Weights of a small transformer language model: a variant of Adam for these matrices, 6397 steps.
Each number is 500 + 50 x the weight over its row's rms, rounded and kept within 0 to 999. Layers, rows and columns count from 0. Numbers have three digits each. The size before them is the row's rms in percent of the matrix's.

# gate: layer 5 MLP gate, 896x224, rms 0.0714, rows 766-784, columns 0-111
# up: layer 5 MLP up, 896x224, rms 0.0677, rows 766-784, columns 0-111
# down: layer 5 MLP down (transposed), 896x224, rms 0.0661, rows 766-783, columns 0-111
gate766 100:467573420551523369520447484519542422572512568570498563516489553500510453476496472434496518429526483483458556527460462535499514445516508600630458445524525501479550547545481532556486462518469524472457438486470483540402529631485544487560417500578434460463485567501468589514515558389490512419444461509545433421497474474561460551469541480449
up766 098:425492566538486515508476484382550466499485454480446556573584502610467555505454510464541468476533609569534493460522477523467524497525455402507445467545460408538556539500536504491531489511557515521519544602466510433551521462434488468535486454533537482545436452513448521498492545512458501492487379503425471502572494491536425426528446489609
down766 101:513480508546467545508486494487512539477433513510452536545509506545516461522582558491482552461411499446576413515533625482581477514428476489443489561457445597462436544486479470556484460462469523512459428471590504475484469489462491499483481615521533531494531481478459530519559512473496452487453449497450532452363471432499508457480457528401
gate767 098:521487557542529466489453538565493490514509582533436471516638603569561435504399552470474443513512509466498459553426543491539461428435407531553516450462456469585472478499584553402461514474494399488568521520428497422482594455538420528484485446504441537521583519502572469489498587540506439611559497411485467488505432562540565530571434448526
up767 099:472390478442563443490548509507502563433521497437431483465520448431535456464561433540565486510578584486547470409549506547589466502496464490485529484461571490418577439445462569453401459519535502507657507499421575488481467431547544506490490423578477436500449533565424496505423524410500389444485504514514454460536444475527472549420557482507
down767 098:487516516563433479486552476512580550528428478493477459548499530534534528416385523500403513519512496587481521569439487527436523508539631444581512527493473445460583467587476540470518458469489474422549502529500480416537528539511503582495510524457521432580590478461561561458531538527515459452463575431630472551502483416466530493608451517502
gate768 096:442526446475465487529496554505445525526510533574475572451560527401445475358341529492445505533504468495478534560512457573512366505455430576419395373450568455498487562469527577522453607534521451577489471431561576536539507547444404390518565501498443533444471490484404584469455475527573502567517473518541534476527401568591555549515488533500
up768 095:450543527458497481465494476435532501470493442478461579504415527544486448524520534428557540465520576476569594499495537507471505468435468525486409475489505468547483550477547498503555451497469442521392561460458445602553531505491454498507471413440594552468465518503489487488464519513503496521475547544513460454561530459537569424485421522494
down768 098:509532490533372508485459453511545525449462521422490478458509530492505559442602427536546518475533465534492464532594547432483532477572558484517558575465504376454484521467437438408459464448464532485460556517490513452534547619478443506512460505412407551519536456459493537524519637554562473578489604522557469433542561558490498526459482492487
gate769 109:573407467518424455572509469581449535480471396468490385524493528547424510542404471495460494469579523506486478444519448488515486555493459473569456515522452558463449479474528457482525450480498463527509535534492434600547433537575414516497553475517621470435490501543480497455424431453460460436492500542422486504538423523604426493444480491549
up769 104:526524563474472393471430448528503438476558524522524406431529484517516467534484487507346504578456504475440502592480489587608411494396554451485532490450420606549417484552546543409402504484517554472556539514644521404566518496530476446425483510562473344539544432539519513527529432522507502541498447520484534469434466558548513516495551465473
down769 106:540548379534558499522486520499453481534397502453479431544513482583472516516452505483511459542483540461536462488453521473489534426589476531573483540518479477468352594478548470554557428547487461534497465459529495453451534487452480454475484498348543545491459573589484501514458441466487456549491455487468496475534473518438425478586445515579
gate770 103:494578468510474466512507493607475459409495500532582504558482504568455530522462479482468419442506451493472578449500499451438571430638472458493552487556516540443472539582513610536552475524464570518471510454545565583482429429488472538501494504429571499497397495502536495529503506547453336525518470510557455428532492583597520483579446424509
up770 110:599509396513463487543556451534467465490476556509484424517454391571514536471526506535513457519390417465560473436575544490506521450514523565434520426411517577467470485441473522488488478373504556540455603494541567553435428531464452530494456505415515531543455501445554508512503517476478428454460529452458574471451563529515606511481431469519
down770 104:524368543544528489479447477380543491590489465558443517501512494457527512590507551468474522549467521474409500633571509593608386501359490517470478599433435463492538581508434455469453524455475480537555570522467422384481529507509474508560488477520451495522521508478463515419518552474453527477470479494536610586513496477356439493495641554521
gate771 103:440507567613536461525516596506412592452425564526509495473467495558466567548469526427559329464489511480411531489568491521484498425495489593437439497573499536530528613645526454546527522534484489527593435421432491510445493476623444531462556510490446435471477558491511547478464511486506457525519545446427490522512513521544490468590512494521
up771 102:538453568597599440558408526586431429498543527448565461511549384552524465500541520494520580434481503531438410384551540470458502466514521564422585428413539553501425552445545394525468474499575451551474469455479537513542473552460563475475449564462424522526441520495572450479495498529519581544401509480418570511486531553432499406496470583470
down771 103:520548540474495517641521445539519462517477568451455390437441475561558516557465456546477537626512559558487515488574432482479516531493547513501502427420432511418526499490446515518475561529534485440453528545556535537602454631500464598598535530595462452485507547455431494430455560378450465462488440543342516567472440487451526497555619570458
gate772 107:438396446479530550479437529443556441529528528467585575406564468605449420516509467559496494426534593514568522549520508592518443501509500512573551495496551528530499531511470570570576503558528500461525408468521523501541483449495465371500407441512521406542506435456436604434546495527522551506520473472499507499439590512559494567507387573541
up772 107:456492542452449463530537495570505533544451566447503474506408429537519479470466518541521466481388410515492612600498507507482472398601470483503596511537501523447431410491504512527543556531506480491443462523523497494550559536486443443562615554472607502527561483487451604460386505408447482408500494499474405486469499495553562467524560573516
down772 106:540536536399473468459485524537432520433430598512561553484532549496440546541389447549516480538441544401435513395442459544465536488461512417545464465501456557564536523563537511484545464515501515487558491478484429465504503574463459514532457562451445441514619445488522526483501521506468548433627414552482565465516493373515426489498508414556
gate773 099:502502507403500542459450550468540514534438500555625527580510528554413522479465404458415579599505539432456434499434486531569499535523530529518537449441487503544549480467472442536558495539524495472519528585506443447434477499560604460534447525515566416541446468537465459432460500469486515403481357463454362535568488502512521501511510567460
up773 095:474527480419630532471566397554476493501449403497528577515447467454497448556552537483530525463517558510560526487399484424505482491469480461563437471543577459515411450546596614506527473465511487579410553610447585499581489422470474510475523361500516475495616457497454410591453492491497527480483554548541524475446464383488504431479512451492
down773 098:495476507407480493553500487440437435606490555553456462486538490569479524500416431517458523545479518492435488433558573539592535474500575489459514481455399530589539527507524418523582490482528502467576477501510519516432480536567499444516536562480499489489450639521551575477499418542509516527526484488466483479517538493465501516540383604534
gate774 101:566452543522491456458504514456542508502497519435603635547602485595496494485457456493546440531554509460579532480403472510595466451553457502574425482432516495450455565538505562481597525558518536559470453563512536541483572446453437400537462410413671528536438463546501463465473531562466465551458558603509495466426480424501558483531472458558
up774 104:512439489403546504484483552560490525483513534457637547599572520495529488429460572445561476460532388473453515571488538562467541504570495513519453425443471546464496507433556605416390459528517569507522518505448521545508527581538451489473541466463575556502501495546497480451441467487529484554458605510550478431474489451448604400547557537504
down774 104:499527551499583401527514517567504491433402490428482425530595534461532563538479576501555535408568452506469523623492533448492485509509488463413505512540447514509513449498515535466393447490433597490565462442375558553557465547600489541475452529495471445495485524552438545449454498500571527501512574527599508605465535476453539434587466570535
gate775 111:399483405519535467570570493525457479509532534583402600534518600499504483499484473556447556451492546506555435507392523388456505501519464549500464469495554524492489531589502519576492555627421572480447430430556503561476430549426499421510530416479507512411351617432510478476458605517508488503430560468451425493538540594555473492558483518514
up775 108:496503534602610407461440509455505533500549472558555456614498508504519592456482545453449506516485537442463446499478521500499554526504558515524507445468423482521533583557526457462554449499555474559485563560506469544589516513580506478504472440545335555505521570550510507602568482553508561490483568427492482440577562458493498525507509436558
down775 110:493445526490473522455484442531494510491522500437547463541424451480481490443497554501510400517478459489500528514572509484528568426486588586573566529462447472519481574451450502471468578500472437519524496548445419393514489562555434577535465512463515502559602437553549513431549436544529473416562491507533543587396523402459471524509527525469
gate776 101:504579436496510434602533543527498559483396533477484544507541473533481537465484517544513547497562536463481481486457464473517596512587490486567536548498534592473507558494430523500485436589483493564452375501488484474511482501445437507438408439444504510469377535456494488530421491495446417404478555456513511489481502555545550496514499525519
up776 100:546513486513464602565449574552480530527493480442415488606530486520489595592535533481464496451487459553495389382600504456477579456499560462526434607511559495565403438401515507567456520511390495560418466547455453463512517468547425451479576485458507550502559463484537516487457500468496438436476486576460465565516488510439531546475506510506
down776 100:504411456489477542448406409536468496452511623479452503559461462490525546539500530496468483505480474545540571547445466483492447570487500542446415503419422479565451467541529478470505506503418581521497619605470513484492460572557611462439494536444420499526560438530524417458593531551523530530510539476499527479498413463456498483447615484423
gate777 097:546556539459530524520541470491487509490447504525501433464467468619452490484467518543461501421488530590474533482523472473538437439467467531439456440504600570522433643547474533564596490501549429512484402603435506555634492413478548510389526504448463522454464531498554499481510450585585541535473413463509521497516517537542576452450549445491
up777 103:616529488457528575480465498507530556488464412413425418469517484610575466514513477460463563524506403641510589413459596536406550652412523499516543457455493499482463586449500558481478495431500454544469564435458540498517418450509462526407520475450474486464510425473479481500522520479499491515570498577550498501504507478484546428468497386452
down777 099:465414465478504534491514468516495504473521457459448551524483540567524454480503461486584530422529535535446452528477527473466555499399514409498517501556415535459528434468514471478510492498468561496448546421490623564485434502515490539457425558488386564390441521408566520495438539429524490381423524512480557452472423492512432583554647511489
gate778 093:456588424596545520517399549514538543493521470461483445472520514533552549434512457521483478578477530491577511431506471498427560445599576464512540524460550509439490439538540478514548517519489390436465464592558584469547542517563449555480459499505381425520529505543524477503464503530540499545475560519492467465502514571468393533482523412554
up778 094:546498481554513537546557531484589555532516419465500516483530435539533563525421455517450426448491485533512561486521549516427493454521445507464479631509540531431592453491426548571507498490563513474443458472531474401555550585476575450529494516526542472485557532529489518610383501483504513445487549532440522458499536528538471612504517507442
down778 094:471649542499474586513560551445438507476431493478543542471491595527447512608540493569455539524471477533478486480483539450506494447464498468543447474454427502418512546546458385419581446478499401523482571537490503509459516458589505473470437444505468529401446535530495499540615532464521533548503385481443469425558475518563413404519536517552
gate779 097:506541525429503563535520469450519594476499516479559482497495506455529461489493501497540475508490449499510479503535541489471610475539535469529529535614536503418556494510490533490554511532485482436513490491513442529451508476463429468487467588475493553474513431554528535517527467400537570401518405417557334463436536546466503504522448620599
up779 101:545415569527497518447459448513528429553519484419435442550439476561585506567464529510490555452531486422467450418443557460603471537538522496510519461483515497513449408442527501423546457511549526470427563492523573503514501488579520508534579546437580516430457473507517463566383405465484507479534531522357572442559410424450492482481405407520
down779 099:475498524514383498588554559524456446555474551513490515514532534453506497548474480514602547495519515559542549570591529524408542484555608488423525520543468462470606545558471464528487546463488414420531529510474431492496558539526379489549432487544500480485477407544396569555600597455549514568527454531544457486497554504498523409596484421576
gate780 100:488454457440488502536476541478554532515570506594470401584527517507488468432453480441495543527464571495499497393450512520463510525503516511466356572471509557464518478568418459505601414566530573585475530523600484534571562430559524478533494436484532379499443604523485519514538528536462455521496486442439555502599480554477518464439469371548
up780 101:535483571529528522405485453531522563603449550426512454445469473517481451493466421504605473533518580556574560583484485576417601339430418503440419459452463518461443424455541546557493487483484481456574580488519464521487485511495555553539559441507479573411552505516538405485480540525480488591531402472538574477451441488430484456404546550429
down780 089:501408538508484492536536614517567453494550407458474515454450497558489409472507473570459522449522498455406412578469519479475510456562461548358495459461558482616533517535509526553499519539552445449505493476554638496514548492603539399399569487547516508501510570410433545508535459458511520456479445533446425559434557541558561508393492536574
gate781 099:495519439466465506510556513465539534418446552471434531551507526557502445447506576565507473659493427539454580505525487464455487525580560495513520451521546506557465537555500450538511473518620438478487540538486567524552463530444568556436439563464547536487487483491476532448604532481531514472547446513576489487525412495472494483470542536453
up781 097:516530497434527509434457502506482406426425484501495520463551519505473517510502515541555488432493528488536512550518433539479553485450559477514521549569413557480499477446533567494437488491476449524495501493450523514585500464524423549498520523512353502477548451544450452460569445537517519486556492596541462489526478603437477428501539547491
down781 100:477498473510554572479511429480488501580557497546426418462500420482523491521449563495481549544517507485525546559448520495529525426439508497501526412523434514624527518517476390468538470471536485420500489495528496466487442528544520421557523435574523477424440563578537470512462504424340542518479538448439499573511590430534517541533572486528
gate782 107:532431603531521511470486515511511511438449462474494518411555540495449469559461511483491488470500432507466433463462474618464555564557532467525589516536441552390538572573483429486627499551544442502481573462492518541610521435582411447501409472438503519541462515502449415485480544611522466455428520467498548471460447506557409400519504431491
up782 102:522480430473555531434466502547505536567460486494523534515594504556498568547477525504567545527562535500541427491525539552415501514464540461483541535465524473503553478435521459478599485468570559497367510524523496452544428437567452441549538401538495519605570581500547533560444479467507425549539480463443441533540407529435440527482462509533
down782 102:489532466442510514476481510484364489444518492511576517545442417385474526565544530506545444493466492466531650461564421518410479502513509464545520488439509523499498528463535465430461489446473547495473536585481441497510494425515513555473442637529475396480505409517527484452593482488465507479680562454618493422476578463419497483460560477458
gate783 096:500513470519423510409475541472586411560476512574558535556536536523473394514451564583526531483475539578463514533398378555562575521503427474571589482566498503465607507479413455435561496522476550485477509569555494483515522511490500433436456466488540544462458521420502452508440560466509595584459475485436509671542544525588445443565474575464
up783 094:474424529447531418507524513455467505556528574550415475462368522509462544405476514494495482510550517494543533472516539477455457500477480519531408586552507585534455562609520445537460498536550437549506516524428475383607474526562546574575459509481535422460512459461519530368573574524485396547518519491471464511535489534489528482522539466481
down783 099:502563515483484438454482586534530439538519541545513518565450530384476454472459506481531545419430555553454576501428464550516511505444465527474528524524489551435586556492466559439571490424416497598466498607406399414514525464579489502520454458481465514466430513479511480443473432456432517597425465547380522557534529527518481442548481446534
gate784 104:655436474495461432552541494534433528381532475415539469570520515564457464473552556518454509489605492508515411455479503451507594616498485445536568584432554490518418529528514563519533425546497523589473540559533526594499535564440434531497523494516494501407431544572486491513561458526442404456439451492487605481558439504496482540529438498493
up784 103:450499565514475569458564517505559421503467498549483539535595478552446584528536564475444446345572401515600428527556388505418510516519518442536514524581469487508496475476485531505536434533534480573506594534490575577575564527493430539474532477514468536531507477540519386476575421536424576491547430501484528481447448427453488482496542440433